python train.py --n_layer=10 --d_model=512 --n_head=4 --n_kv_head=4 --head_dim=128 --d_mlp=1344 --vocab_size=32768 --activation="swiglu" --norm="rmsnorm" --norm_place="pre" --norm_eps=1e-05 --positions="rope" --rope_base=500000.0 --rope_fraction=0.75 --qk_norm=false --attn_scale=0.0884 --bias="none" --tie_embeddings=false --parallel_block=false --init="trunc" --init_std_qkv=0.0284 --init_std_o=0.00635 --init_std_up=0.0284 --init_std_down=0.00392 --optimizer="muon" --lr=0.0118 --beta1=0.95 --weight_decay=0.0075 --lr_head=0.00744 --warmup_steps=200 --schedule="wsd" --decay_fraction=0.658 --decay_shape="linear" --final_lr_fraction=0.1 --batch_tokens=131072 --seq_len=2048 --doc_mask=true --train_tokens=1533000000 --steps=11696 --dataset="wikipedia_en"
Each number is 128 + 24 x the weight over its row's rms, rounded and kept within 0 to 255. Layers, rows and columns count from 0. Numbers have three digits each. The size before them is the row's rms in percent of the matrix's.

# layer 5 attention key, 512x512, rms 0.114, rows 169-382, columns 384-447
099:126114142174086157128137187135133153130162078115164104164157116115119124140177139079168123094060121135087177114087080111133142178140137116136069144148111137129154144144089071133143118119127138
098:142078080171103140162117098164135145109124170174133132134129148179107130130120135095108124108112129120117098156139113123144119095128138144119118145093136159153133108156106130119173155217122120
098:128133134164139135151137145151134106148106102104159181123136174169069101099090155146109153181141145102108123148121182119153092121179124057147114180099153121097172148158139115145115083133085119
095:121147139125124121130157127143108126140110129128142131154131130177152122082151118183117157113107127109105115135125115161148140089158130090126081138149064096132093111131153118093124098109081110
094:108129124147121160102121126145114104107127136089112152105161133112166083177181090117117143137077124115146111165125091159119125136132162160153108115126150080137131127116125164077143127065160158
099:174160115102144147156146136168080123143120141136114078133110125090106144135134119119126111112081115151108100115136105159092106131132097180147105152094117104161165135138162117114097125125092140
103:124155133115167151121155134130143110139146130169150205123117157139109111136145101124073153129149084166110129114131171109075110109111116144087179143110142122149111135147137124141086095112134115
097:137134132146121146093119153117123122200087144119154205120115141156128106124123141162164097121138134126098118080146144086148104131115137139133181143107138139118115080143158114122174130121120083
110:131136151131117132116132143127157109151134135143142215145141111155130138116108132106151090131166125138138138103139186155140110123150106146109128148121130096170144114092128148130151081132096148
096:138135175128088134094153106128127154126102091097113121164133128205160170173153170119069112113143132075110113121120150158137131075096133128139121100135134121156110153119080112166155112142107119
097:156144144105125093120134105117143133151132162152125126136067147100135117089134151173059106139155134083162172114092094157085111119155137141109148151144144142159124128133111154143105130133095101
101:134142147169149088146149059090144173158125154172109110113171114161147122119116113129081157106179159125156121088152132127068109114156129137143131127131094094132142123117141129142125143140122120
101:122142123109105137090141130143107161164145144149100166127111147105115154135113138152117134128125135147158105103132164116101095062154128133104123073123116109144168155127141148142161132127112086
097:131144133170073127090143117097149148123096115119118137158124127123099164121094111142107170151152144133136111157148169089130154127111116117121145110122149149112132146108125163116132112108112126
103:108107152124122124128151156133084131118175088141149079148125155135100130102169122087087106153089111124127140135124100139128094113133140112144134151145125103100162135144114116129117100094147154
094:114115156147115137127138132124125130100118161105097077160117164120176130109119149098140106151116130114116164125159173166163131070136116118163161051086099114106116097126122131124129098164154137
098:079107183129138164152074171160116143188115133100132162119165143114131131152151178104137139150130108154091140132104156136112101135124163104120165105160156113087083057180149110137142113150144112
097:124117115126138137136165099138130087145134138135123079099108156110066179131145114067124101175130147106113106142131158143117147083110179145147134127110104130124128117076141128171111149076122126
097:098147144086189101124101112136120145140127117117141108137115128161126098142117142164094134078095112180131116133162175080157118082138115114110145160144109082115091116097137151132110140107136099
100:128107112147112099177139100147126123131144111172111151093117111120090113117153113047158089121122162143147105138148122181122112132164139141160111129133124111110124140181183135101118106113138127
097:166170148132170088140167081120151109156144128127101139108151153102138127167112093107150145110111133093162102115101122130128085132107130133113107120126103119070140116114206168143154109144091106
098:125176149124110131109112093101156124081148104122125128129104129136189140123104130089157130148115143127146108163119171121146127116092145185144121167135070113162105128108148118095148140140125128
097:148179117113121112125134103148157142094108086153122136087137137111139142142154122138113108157140117117143179130177118086167086143153122149135112154142175115111149149104092166103108123114116126
102:139096134147095102103112114153141124109105099089104144119102162126073110076121110145120144138125163130151116108134171117156146114146112112121126104115118138163125099134099138138158071116123126
096:117136113170140144181101144134069114113143110133148136099093114080148154117140129094149109142129092103142099172123128143072156116134148092143153131120110103159142122127165149126120149139099106
099:135109092118111142110102148116144153137108107121105196143150128112119147104141083116103150133113091103161097115102085137130144165119142100133103107111135128127107154139140134109119127134138120
094:152092099144132130122135131132159158126122164099116141112157144145148132126143096141132145145081137182090136131105117107146166110169155136106146133154125121141129110125110160117121118141093110
097:134105150110156099118100150117143100156156152154082117109129143113180127123136088140092136140122100196137150166119131098148160075091113090133116115121105127142109130088123168132106117124149122
096:158132130117130140124125135086118096140134106080160101117137111109126138128142111147100132125132138143076142115149134148160139115166134171106151134118093159133091167107143142149139130140120136
095:165070125122096159112109097106141141154153136143166125109098117140135122130115117117127114156134110110135173117137096150151126134119091099149129160114130139125163128119128118124129147122095075
100:154122136096162130168108155064121134124111166097135080148126156130133112125133115153145097154136167141134123135104113116093106149096141124150121159095202095141100062092109137096107154089149085
096:113132122131084121109139147110148158159090156122127122170106102151114138130100079114084135121103118120107129125153139134139155147108129121071166147144178098151167164077144107117118142113122146
099:127110121148146090152118125157115160144108136117119115106081164118131135150112074096147126152184148133129155128149134106133152121148134114156112133111125119127145140137149139129176137179123129
099:092084113129113119120168146118139108134138166111132116126121096150077105148142130135130147139151108137117086131098142107087075118104135147145135157125162126120106122078133102147137133104156159
096:081140122109141147094121085126102118110085135108122102175141137134145105125182141107119127161135157138141129126114159145136199122142145141189061134126151132069133117128094101117150081108102152
099:101173088106162103138137132157122117124091135129142116102133117134160127123132138145162162191144147111106152140101087144134146126143105073128090166169103111144128127176171139149154134104119105
094:136148113158170159109129105100112127153149127157130142146138107136109151124104114125133166142137081140117163154125101147128169167105122132133131160122189145165175115098162102173114116108108115
097:140143142162140140140157146121089133118140114161096150135184138108121146117147134134140108120158093143149154132086111141159133138106138108194155158142105147195155142094098120106129111174113184
096:152144170169132140107129130079159151153109113131123112184122139095127148136130133156124159110105139124195147127140163106099136157111115130109136135123117129137093130152110131113120103108125118
103:110117139081120157127160137148128120130110138098160124137118126098159118125116123126127130127117131112140128110066102170151127144099140170104168135129144138125107173173125109079136134139130131
099:120145097108102148139117143119121105127112119119096156118135117061166127166156144113116122109109085106095134159131136147132124134128118164124124101156103133115122085122121140136118119114164147
098:139136132185111119146118127136139138093133162133144112149163134110103116133157143092147140150110158106144136121102117139124181119157140144132088121154138099100151112136121156076130106105157091
100:163133152147153129137090091124105108111104125098120064133138106126135129128182153097133123127120147155121126137114108144149146137128098114158140164105129131103184120103116162149145072106181136
098:121127103069135125154105143117151173185142097168126089138100105202106137120122144110137120101169113141160143146101128144115110115134092140176140127150097148131101125162149142105170132113139117
105:131120101133082103131131117140139141130121148148125174147120151140095171148101145191143144098141113128136165099141110127131150132104151109123112105119145129138165163101102116117125071139092158
100:168121117141145147145152102159143162163118123111128126171117093143154145150163165113123158126108155087133131115125078156160127132139114116114100112101078156133138141126129159154133064135126149
102:136139143147158108128155127109120140126126136085111182126114132166150142141173125113119148154117125145151154117143118100095125056117112125116131166122084108136185099089110108105145128136147121
097:141115089096132126110077104136080128154137157137168142110107184118132109104152114123109142127113147159120142173119112141131088135137136157128105126126161131097137130142119114128108142108118196
095:140145143101153137165165082153142103146116148164098077120126102137150126165111121114123143137131106119144126167129161060157140171117117142120110121148107185111117112119144129119132144113125122
099:078143117179108141156153134168129144111119123071108159097102145135141146145124105132113139160135129137155105134116131097100086159106124133090124130097134139140121120144101131148099154141100118
107:124129101109117115069113093157128106135146147086133105124115106115161133120100115111121140140172147128111139127170101117110126113078115124145117114155162136116125159180167090107116141101117116
101:096164085137116158126092061093167130107094132125127170138119093147113112157152098162081121128119161123130120114146098159136132149125164109154150136118129119114129130142126115131114090124087158
101:109095148109115111092134132105112125109121115150114124127121101112155149090143093114132144125161147129115168179097103118114136119112139121113152130112148158118132148092130106128125118122103145
097:089088128156087100149132111091128141158133100172101142144128106139149098112119119146167149148127110161149139113155100133161142155107097148112177128127101141119062126126118131102126093166163162
097:118124112082144129152135128146158155168133082136085133151136160162118098104160114080104160172127111101163184128108132119127112149137110182138136128151136161109107110155142157118102103143143162
092:124097130110116088150088161130131155144136117148130153093131096086151106133139131139129111097140137126130127168116135144165161092102106116100134159129118099111203138150135121120113177110114185
097:129142145139155083134071085128142139097124113137132120134136128127106090132103120098125152153113131117091145159089136158120154144142138109125107089145146112141135092108157129102147114106124127
100:104160118138125109143106149135122136099090152142137114126107137159153149099140131158142097142170114091149133115111114152133107163089188111115146114170142118164104124126126130115151141110146150
102:138152146163110147129127130074121130133139123162128159122118107165055160136136158150142110122104097146132138091139162133083120104135124113110176124096122100160137161135105156130140109153137127
098:114126125132142160130102092156153153120136140168122185106113121091112109113087118106145159152139110118183144122149117151119131138108108131112085122144120074124124127135132109121098141109122131
101:141108125143145111128125178152137124134115113100120132059104146149108140130132123110128140112147105101093180174106103110170157126118131100126116162126107136131125148134099141147119141139131102
100:102143131137061133109093141140090142129118111119092077098144113186134118082109167167123099103158099172119074124129117176172155139100069136152123092152124150111089135104136092095133112079111150
095:161151086160113078100109107166090083124137088097092121134176148149079106112094143132119141147111101097158138133114092144168171105153136109127085109204119132121128150138138120151169139135126104
097:130117175106146141139126085183116087154067127115161196102104146098141109138110131148160139090101096131157148115135149134113120093135126130126108130126153157128119145106150147119084143130152125
102:145066113115134152170130147160151155109141122135128175152131110182092103114133084106130081100112156115156138104145135137144104110120118138119139150127137138148102090130110121165131143165132126
098:102119110122122171152112081119118120100165107168121111165074135143159100137116183114134099091171081152133107118076132071141102117133104131108114135126107148134134121128106120147125118111144148
098:129101125141071102124154120110126141088157104137134156125150102099129155159132149126092130131160142104125170163163150117150083145082158177136126154118139165131138161122142171102145149160149132
093:126165119138186089144098130138144126122144113125096151111118133144139102114060137125152125172123145163093109136151093134127162120082115148135071082074110119142172106116161131114159130187083166
096:136101107113170101076115100114152123139117156117109121125118125124135127109120134143144140115107149186151179143117111167178128097156088081183108130116113170109139108133143165181112160074116143
093:107151162116166138175120130153119104153141152113141100163143138124137120152144125152135150088088092191109098154094126144145175074129145169113103101154195137095120174139101139081152165128121142
098:100112164109158142123105191113147146148120155150118140153095106106152059158170129114102118121123117146115088106108123152080123172134100154161136159142157124155046121140139136129142162147128151
101:110129133145133098097110132128134147128126123101123105105154132132135103106166165102125149121120093144113116117105105078147114058127140098108132148095124099085145128185118110122144140082102130
100:085166139149160124127118129111153158131148119119140139108152155124111122128105168108181129093145141155150178101128134127143139184149158117153137144167123145103103124112118116139125161161127082
097:119162087126122136126161122132134119168149146133101166131099111112127156150154142111132142117137122144165136089171128129112144143118088116138165122072158138112105123105148149112150160102105150
099:127159160135136078147118146121128131158118123129133151148129127100138139155109103119127160119127117156109108107155159165124135160116129088104165160168118148144098130162180156168127098099125148
097:095143154126106134165113132091155126152085116092130138166111131150137117109116130102138156145120145142137116141132109139117130111105109122108150127102178132116170139126173133144147127155135127
111:093133141132112066153124147126102143136115103104103102139135106117140167108147155120116124097060097125130082171085115161155134157120102129131140116125122080160122147140151106100124119137117153
099:133189119154111148201149145125100121118125129095112106127137076114135123158115121078140126113162092149164176141141096136090128082181122115127116144148113136090110137148120152116137111163116123
096:099149144136118138136164122096116118111147130173129115155134154116121089154120130128117093110172149137117151148147120180157105127117107093131131140100165119144121095148154130138123128102148092
100:118143133086163119130141114122131133115093096104143126099103141133124134120128131130098196157138128188113104143149150088136107105113131099121110121160148120129109124145134102093126160144135103
099:117126079092138146132116124151121101162102142147140168120138070123119147107144093142134140113110133125111151132121128123134119129161078120116108107143108097126136095116095151127085143113144134
097:136152138098090140103111115095092141124177097096149092127111133128166118156151155088123093095116097138083138091110109170143123134159162120163165130108143107132090123182146167126118128195131110
095:113107127144127108126088109133154120099109097116133119121160143131152174132119137166122156113122102122155112161103076123105158116133128125084141134128143156154135139100108083179089169134139079
104:099163174079124124084130133099108102107123128186122168148126153120111159111129165130137135129127097094094137130107086124135130129119070149084114183071157131111147087136129066167107144125137127
097:105131142178101082110130111123103123137157134092094127095146114070124143144171118137108159146172087156108142097158129103154133116126190122132136120141099118185109130120143095152164094120135147
097:151094133125123119138134142126107149139120125094105118156135115121091141137168120175131088166080113139135117134125119129142136131102159065162112096113151114131140083157090084102151152139150119
094:174155112115114110112142125135119126126148086154116166136139151123151131125154110116157141121175145143134143184106164119157154153114139140116102101112175116084109143123103109166151180077094124
075:122148106129105098127130111104168099121120138128101141153126098072070100122116126093122091148163105130135104134130118094132138124163121080139131154104188120109152143129093149108139101114115107
069:214116129115116143152102132181126121086130146148140104089125128153149160158143144124105122120104154132121104123175135131130117136158153106176146124134124178132141131127141115136126119096083134
066:106146146121152181148124161147137147127160149138134150132123159125155130153153106156135114110134139122126139120119118160113118160121125177121116130147153132138119158104122092128178105119130091
077:131136110178153118142164129079153086111102148154151094114140133118079164148137140142104115147132106116073111146111120106106147119134091118120114140137141080101126147118136131085124079145121090
074:136132103119113157146173137122178119101111166168157098086099155166101137145140097109117135140099114116096105133160117068135127144137103147112118109124099109135128123159103122169115125122125114
081:121082131137141115138120109104101142142129103128125100126097155154154156147134132123153187148095125129138144129100151138135128129111137121147122120123121122156110138140143167109140166161116186
083:142171081115168108118086112163107119117138148120132157117133085124171121101092126170138133103089156127088125114153142110099155105143137173131122124128108168155148103155155115169097117109103159
084:156123084106134143088126138150110100132162119123130166119116116135171148130121113125136159115123158140195109126128118131168141153094139146145115156111121137125148131133087116115156105116147096
079:089108162087100113110094144089150088145125156117117120148143075098127129128152158147120090128097109108133112114112142163125130092128133109101138113136119158100153156144111115108083115114113160
081:147176121098147174151084117165155152140113162111140154139143112159152138153163140144145130126137160140149144084171110085148117150143101098152102106123098116129103160125114112137126170128090137
092:130144080102154096085112132092109112164169158131161106120084138142146167175112122083155177123136101116107129119138152098118117134110127107107088144091152102112128139128128127105148141158104133
097:097130159188139103113124160158143171129143135113128117149140124108130137144112137096084104115144141103149145135056134139143135160113140116099140142132142126140128111122154131106152148083145160
082:171164154141149107121136148086134130196079109149099108128119113097134091113148136139162172138109114156114123110138141138133160141131118096148155129111106139113116123147115101116128134165161098
091:137147181116139140146129175147160119137101136144132138118100149102148118115121108108093100103100121088108165147117166128077159102150123128112143114105115139105101081132142114139113127116118137
092:125135102108103138148159128162100120170154154143116108149121168117139134156082140132103117137153148123138115165106094123091168176099151138136125142156171132135161110089135123125145141162137119
104:092098101158077077122156119097110107121105143120138070124102111150083079114188145116114098165102122134090116129107102164119144147082118133120156145117135099146188129095152108076123129166147080
100:167156110107147169143111153194094110144103117131171155136112103109118113145151093125129168118143128114093084063153128121098149136129131125128106116097094187131131109116135153135142113154099113
105:102112166149103132085169157162154112182126124115144139130104136116168167120124111089112084118179142106144135083171137150107111155143110120176143107124170115143117113148118138153149107105100101
104:090135113192134116090092124053117091138111123089131086139121118120158121123114155092130124105105043126140160098140112167149101111092148112147157150138124100094087095177137150114145158168108112
105:101104132074165175094113138146089111124144152157117120138159111134169121098142145151123084101088097100141114110123140167127134158095104156103108109112109156127101147156164120161126146121108123
108:109125142157109169147136143133111092121155132140113146107119104144154097122119149095108111191132127123124115149119144177105112148109128131156128137139124116151171090097126142115124123112156147
106:119158124118118110120137163123175132071156122150100188148159108116143129104104117125116127136095133061104169133134098146091120123093104154097160133135118119101118122095116125140116122095141143
104:146104110082118175113113133107116121115167152165126160146141093135146141083085150135139113119135135104126166106149165159131154149115099153132128116090093104181092130162147116145117139107071145
110:185144170148137165105116110147109114122124113116170207150143085154115158134154125119141154096148154117131136134127158104147082147086120127124103133109094163115135145103129109171169122144113138
103:131148091106118185113057145123143114137128111138127106082109157088144148107128102100158117115150071130106124136147145137139139151105116144103140159110146107100163103134098121079153138169169157
102:132155121096096174131120133144128145114151153122106147082110108145116148102128099097096091110148125166148115139136137080135130107108111089101107158130078154090128123116143134138082157098085146
110:126142113145073137124173167173153134090129107160131184124150139161141144131128132144102145142103114067138075130131146109128153074112098115081132113147152083119103153130115157126154119105147139
106:156137155138127155142099117125131125105127123128097160144166148145129112146149123193142118155123142095146102080134150110096135142086149161142159133113123134108170139109126157156123146107117153
101:093148077137122203130148122119147112145158156110095155157106100139109095122109084136116091187144127125105128109121106146134154154098104134122129130090141100154107137114125148159106115123146095
103:142139123094117163139110119111111079123194082082107138135135122103120115101101146171117176141098118197114115181117120138172142130134119152114140107154115160141108141142113109101175125128104149
102:132078123156167134122142133113115136136148116127133091119100102103099131113132121117111136125095102147128078092124118166152106120140148132136160106163114103132150089118089127105172141121130173
104:138097123154102122131115127157146132131136171108149112110080103124144144140162100107127115176156160115129121071169151161113102131135096169099131158135168095117087101095140123126086165133140124
106:095125149151117139108130068115099128137198092123133109116123126151133098089111129066149125119146111157147102170126086141178116119065165130136082116143132125115131123096107116128115135163137072
097:156159150133111140131138106129103125112148075135153053177165085128128160140132119088094103118148124118144117173138113144161164146113175116143129095127080166073159117100144151149116121132107098
104:098064152130124142126120074114142112098162140110120195126099144155111162096091075122088122135184128133153104104120162166137122116081111134142116152099127107138145172121114159129119074138140114
103:144128115099087106130111139097123126123108192066152174149124112126132148148122127149112137119169125160107152172114131118085107155092111131097141097084154144125113140112146172114120110141115114
103:150107132150131101136132099098127136102162135164130151143146142129133146080125137126077093174131136149142134115131151098178095149132095069123117105162092119109077130092166135152120114130134103
107:113133141144147096082142134106111109138128109137090135119160121108123181133109151100119125118120131096142161143123156165138110095137125121124133150109153116139146082094129131077137081116143138
107:121135147149129126184136112146107145118135106139112061128122148126125131123141120145123115116106126125123100102134096117167109124146096104123114100159087121121143126163128132114155089130178127
095:103152086146128114109097170123163126124132131130080143073119125159128148128133105099136119122111131093121141127159106113086099129125155156118119098106146162106113125069118151149097129126094123
099:152146118161124088111143112090180117128135120163158144160134135097107110183091169138113155126146097100095142126144131117097084099145138142089142119133129143172112095155132119115105103087122148
095:099111150163157149095142165112153097117121144136179076140133135129073123130109086130113122148125139116132139108122122122134173167134139156155157149159136125085124123140140135123084126157127132
104:162110136114105125149159142105102134086110130100123084139131131099107096114118107140152126115146130140128148103104150136163131177094139134120128150129118100126139145087151114107110162122169090
099:154126130107106098137122121130121138155117124128111134161155099112133128124127102105134112107141131150177181131125155105146142117149105119100158130158091114141097108104117133164146089112118130
101:115111121116127145166148114119133139103151133097139108137141129103169127129148127085103091141113146141143140123094098130114122120179128108165111081164178185118135061134152137140096150115132106
103:150104125090096133125121112120124156077087125106096073126110097151166144130126112158142156115117145121128152119128108134111099143134143139173102115115169117119155158131116098128157128138143121
108:132116149118217130163166096130105110084143113136106106137106111142137121129158143112102184104100157118144115122113098128122093130119147138160107151117159108125152100112117116143120166135178103
099:145125150127141167125117148141129156117133168171154164127135156130137098133136137134178135101096105115130139143098153134143101156113140133125127132165139104104103137144129149137140112139140167
099:135125129100103088119158142111141090132121133108128087121142139134122112088111139135121090144113165116158121156115122142145126125126140112152128107141123121095064113096141094088068141139119148
108:140123125091147130114123067131153113116100166141117184085140109175088171083082109104114120120143108109132157096159103141112068100147099147122135122128135099175116138129135146120114166150143099
109:093110118100128138116138155158115160132128084096153116144168126144102135153154145139170112122043124118106108129099086121094153131149166121140120115162099131150116149117107136097100114180158144
100:150126120162137161154140121162171164104180125168147111141134087126169123141118086143152129170130160155150148119153107131085162151123121124110082128138125140132110131188112148126139098152154138
098:135170117164177170096101119097129150127139135089125124143101143121126127126146145125137106092126147149113117131114107108142126165108123126133117150151111146112137094148156124067136132113112147
100:072158158139148115115141129090102126128113124130111086122145126126138127067165121063147154152118148129125137153127143106105115149099119116107139141068101131089177176143092116133154131116126118
104:113162119154129135144112138130151124134111135102157155155122151134130124164170119118135117151191114122182112136128105135146119145134155144137138165138073186119107109153134085125127133155116122
109:172113109156130130126125120111147162082134085106162146125129115114133135102114123176145167112132138127149137100137118109155125145117141091114127147138120115158133161100102124149121123127120129
105:165078103095121134121126098116114146155082150104148059164166129107147113084117153115142114121088131107109159118105113161141130145152134136125158149152152097137166123121163150147133160133135117
094:140162141106149144123133106110124111119100121146145104133095126130140161155104127155114110107130140178113180153161137125149127131110117097144109123145108188106116155110163142091139152089124153
097:141127160153121148130113121098144126143112070087133103134107144117094101145138111109136154137115139131102147082150095153113172163130142133148167100151139153150111108133132121110131146135122132
099:138137118193139130149115112150092160109146116151131128140182146140147114127119117133108107121150137114130144113088091107134113137114091112095130121113166112137166124122144123131139106138147136
103:155117114123060121172138103107169101125141094155139118107126129142108132115125105135138085147113145115170148118169117174126119197118191148089113117151130130114161147121127094113134116089138130
104:166157128117122136156128145152101160113135111136131178123089112088108127114115119138144143123082120123141150123149142072093145132124133135166128144103122168123113092118111112130133104112143118
099:189157083098108095108110165135134126131155117154124105155145135120097128100172136111118117141122119113148100115156157159090140096094107103138123120144164156083125154125110131145163104108164189
101:115155111123101151144126158155140136104121127072157158142136124099146097134116097129131155116124117113132122122121065099105143127144127121159146119147115112104191106120145116097109142123172115
099:102091063130083142138121124164137101120128107133160148137117175122156087179122096164140074102163155133119140127136182076159123144121120131085148139143123117101106157139090108127115131118143172
098:135164145059140126137152127141133147126165145168155119133129099119120119148105102183115137150120136138112126151119108149103109122134175106160141103112109165129159145104151133104124153130097104
099:140153069161126132092143155067117138119109191177107118146167121135096156107154132101136158133138111110129101134130116145138114154122127117169128126119153117116100156122091135157132107127087121
100:112148122094139116128105155113099113166118129096114140132137115120161109131129130109167107093122130090161121122119132101139127153127112153126119142121151164110128154111147121128113072114136124
100:126137205082150205113124110107148092139074099137148094145111121169153116128153106149133115138095130110132131122138106142146107154134110092137124088146106145151148130135154114141130161164142106
107:162126152133112108171098111126099116145146132136133160124104187158119135135150104183180130133132158104158138126139143109090116136133132157100185099103127136128175130127147141172112102089128141
098:137166098105118110130153081148162163162098146140144177128180098165122101170120127163123096119115133114158123131135089134126161129118141124157156119135096182132153111158167096162178146115128120
097:152137134179150141134152155139112135139080119119102128100162147122127111134124134126098155153097136122112143118147126149116115126109141126128148126125136131159123137133123147154117128145115136
102:150131119145105182117148115107126096122175150114085093082124124094073137146146118121128170129114085118131130111130132112103136142134183140128168129146151129113122077138166145101124093129163172
100:131134092128118141116184123097106155128150125129124147130108111114117143149128121142131142158142131108155081106121136146070142138140152141132165149094162113098108136123142094176131131125122138
099:152094149140151133110141116117154132151098107108120154103121146107147106104114115109088148089123185105112154115076122135134129115124093127149155105142115121120112094111123153161129118158136117
098:087140112096128137140102136146152133132098148077113068111185129090153127130077120121130077135133131047120186147149134119141152086092151166133111084109082144157122112104103083145160122124159127
098:152137135183102138169130113143131113096088074066161131119097117119096123165129140111158101109120130114112149119166139141148086143093122142130070133100140133152129108164152153138145093129093116
098:100108072142148146097144117128172076153105129111112146143106098115189151142131100152123136128126139115077180079111136130154138106143140136156145157111108137132149128098133130151080117098097113
108:125102143117112125144147112121134118138115115165146119137099097137132185113136138156126161159132127138127118084078118140074102116105127075124090121122127170112119131050142174116102103105106151
100:138141097162133120145169097157149129097098112175159144129092177108132118126121155137110157091111158120117096122146075120132107101144118124117159104097075138132122139114111161100108102128104180
103:130142128113068164137130124134150132147141082133109134098140134124114099148109128158125120074114119080131182118136134048096114131125122129138093131163180189135128120123120149160129107126126105
099:100132156153110116136128159103180121136103148149141097129124084077108120141101114125141150115112141125124099142098084130120089088143162113147132114098160130168146170128154164156137068102108126
101:119142124093170143124126122155133140127115140164135150131109150096104134117106117119134139056119111122149142143118154123102113108115134130120145131115084110157114146071134160117138106097097100
101:132162106145145124121129125140109150119116119132145127065165124121136149139120143075160113146102166131127102109128135142121151089115148109119161143158106084097179158145144146131123163149118134
100:097141156164137102106123186140124127149129113142107146123089101139146099147151107076114132114128115115133141123155121145154130149155088178138145129130131130134088140145139133181114137162099135
100:124142092119108132148105105146128112090111149159143138101190156138144139126144145121120139121141152127081125147132159114110154122118126093124116171129088084144152111140116166177112106112112120
097:138133085127110110127113096164120150112137104102169145107149114178193157105153158157120110127109110124121129108114149074063100146138126149140119130145132143141165150140129099136139112147127160
099:115115083126124153141114157130143172143157156128162124125175126130131157122123146132094117141146129147103100106179147120121130171105143128149147126157152104126123153142143142141103114104111149
099:112145125166134079139143133147118119155115110165171154092152134155110094086148111135150137139133093125140120111109134116133118135162118155133089094130108108107123103117152102117100141098153125
099:148078139119109114141058110107151130152133121148171106113124170105100118130103154119085095198109153164130139123081119159153097103109097117164166156087127127100150149106118107106140108100112103
096:114145104107126158112109169125140105118098109125091138139150138141125114110097173151111107140116151141175156142161121113161122191081137148145107118095149114137159113117125093125123131175101121
094:124135112147113120143101107136154080155171086084124099130124141124116157179126175151118145094146126150121081133076163095126107108159081079124133149137138120137175113115131097109151144169090115
098:057148108100116089157142128169139079163110124089145127145140150116133114147136129108138142146121178154151141089098083145161124157167121119129097122144103109143156161152115122161149137108129134
098:147122165128124118131158109121118141179107143141145180124133195145131119135141093166088106134152189112142097148073158085180104138144109115130131136146152127127130134096087121151128054130089166
103:108115133147092120107146148088119143128116107107131123091149101072112103093110108157139096113130091142119101168126119147135139097168133126118128116111141137135142136151102100107141120101134160
096:112110158162143087112143089104112130132116137054126147106104122074109135157113084095119135139128130108132146118165115141117138135144167110130117165130083101107110124167076108163165155165129104
098:106109155133146147173097122138155161108103118074109125116119132122145097133160144073124134169135136139129155107172102114107115113112138107133134128099162119140128116111126134132172154110123155
100:093101185072109111117141142152104111079170144150114087116148128089161148121124124130147136168140101166146142160087103100110149105150122132058170146110108078097159147129092115150127138133128136
102:134105107143122141127114126127110120139147141105118153119107110110155148135143167148145137132159126126127151132150130174164101135113109176112125099083132099109153158126124073118162080137087130
100:148159083141157134107119102119129124091142125123128167184086150148112151132164108135158151134105176109148116088162088113141089101129144101149120114127149126142120151130085099145144115086168133
100:136144141100182130106164135108128137086096182141102138103097133103101156113167133154140161143164117090130098109144131109115127104138110126119095148130128099104116171119106167115138116129070107
100:111114100163130167123116106149119137111103128100105106116141165086158121123175087119152129116128121108131118116126111137104130130146101081130125127121152112143126093123155166143171113147134176
092:146087100127108139126132141138133144085124120158140126152126139119171144161168158162169107130153149144122139128096147133094126090145140107112064106072131089112158152108148104164112131155140170
097:093104123166144130114153107109119104092136166146121075075129148149116098105089135088154097133142108145108124099105104139161124145166114163115136141118135139117143182096136140132175137206157116
102:146087117076144105144092108118124135121119093120140141119117121136143147107148130122149122122048124136071116099111113158130148144128136142132117111170124138091102166127138133110100124160128157
098:112102130154155157142145099148125145143153125169151135151113119134133136119093155162151139149196132169126098125119152121162127100119091146085141166112095112110115108111116132111127092113101134
098:122108175159121141149145087089108148121108131135127152142155090134156063131138166125150113140165141169168131108144153126108077104116122086168125136157143103169108111141143119100123161135147135
102:112142158111108147169129107147106127143148095149114085144112144126129108129116076112175100129127123152135147131153151148105129155116165129149130166121168107096145118097122108100122127112131083
097:144147138122119123104091111139123076103115120107131138163147064154158120119129159186157128121188105126086075171125140140163152157165147124168150118137154092135105135143120143134137111107116150
104:089146140147129128108137110093129149123129081156126145138153160144111141099136163097078094112115108126163085163133116133095140137120107141109159133131099145130132105154120098099159161129140105
101:091069126110137107147128157148148152159132147147108102137108086145147140127122117104142095115104093129118198148113146154148086107159141132131129125154157137120119162179107092094110166090115137
104:095101099100125126147122122131099136105104142164127130098148125108141145096117144120144135114141104128084174078145115132126121104095163113129111089124124125147088095150134156132106101172099093
101:147094129095195134155121121148159135137144152144061127149140135102119094141142150129122125121102106118173150084180110142137121151162111130136141159150091149100113161176177123111144113117094136
100:161147123127107070109124123136167139118136117131103138101107124143154114167107097112142128109166149098134117141132128108111109167168137134156089120099095121125148145148147092127084145111127116
099:105117127132139135114167097129098113131099108135132104095166112214119131160063147121106169078113138102112107108145152109173159130164137162076118134098131146108129135140103124144112110075114113
101:146211091120134116134141138148119158147160110168144138124138116174108104132152091153057129130165097141138109109119147109130140116079086130135097106104126145164088092148092116136094159098082164
099:166152150113123117145141096116176124113143112131098128151176138138094085140153140087145156134163112147149150139084125130120112120162089113138152125117117087142106150155136122144124118140136104
100:086112116135121142120080147179108099140129165113142111139113102136134107118093141100130153112097159112110137158102100102136155134141161077115135154142123088146138097085128121148104114119156108
101:122120117153112138155135100123117098164139097136133140138083143088130113123137145123092139132092103144120143135068121164148106086139110132105104135115140153165125089113115148087138081125138171
101:108154118186123169109086128133132144122156153120137124153150139098108125093136175124126099111178134131102136118125146130117141137123125112121123159135100098105084088114164118143121146086135172
094:134154141146128187100140145131135131166156150140152117115093129119170112154106157129142114130121165108175142110171121111154112164097129142176108076145176101128103122143152122151138161162100124
094:172112107133122127147127128174143165126152111096100148172149145129106137128143111092120123093099125123126123106160068100119118139136117118132165125100128129101121111159136159148147083120158128
098:105089169117125158132087144112110114143102133134159149153089136155137115087173141108124099074149120123126097097164169122142107172122101139095130159125099157158128133090114070130121132126089167
097:127146150074124140097099165147160123140118145144106147158130089133172123116107121126074125109152162143104125101087102096161134104153125132105121085128117135120170112115126120123104135167153143
101:117092096130093087122123086100144139121125120133173131149121128190150153128132109150078112119174165123158106142145142124141102138168129102136130101137143145126105134100110125103107116106144148
099:138143148154117129141144076131099121130120100152111115106082138135093135149131107125129167163110156138087088107151127152166128136129143063118142123093122159099126109129144169139135113118160140
098:054141106186158166151101111107107138144138133153106139100072136110135116135130106139097093085077165126140170131088106132109098076126106156134131131097074158110120112119097094182093108121134135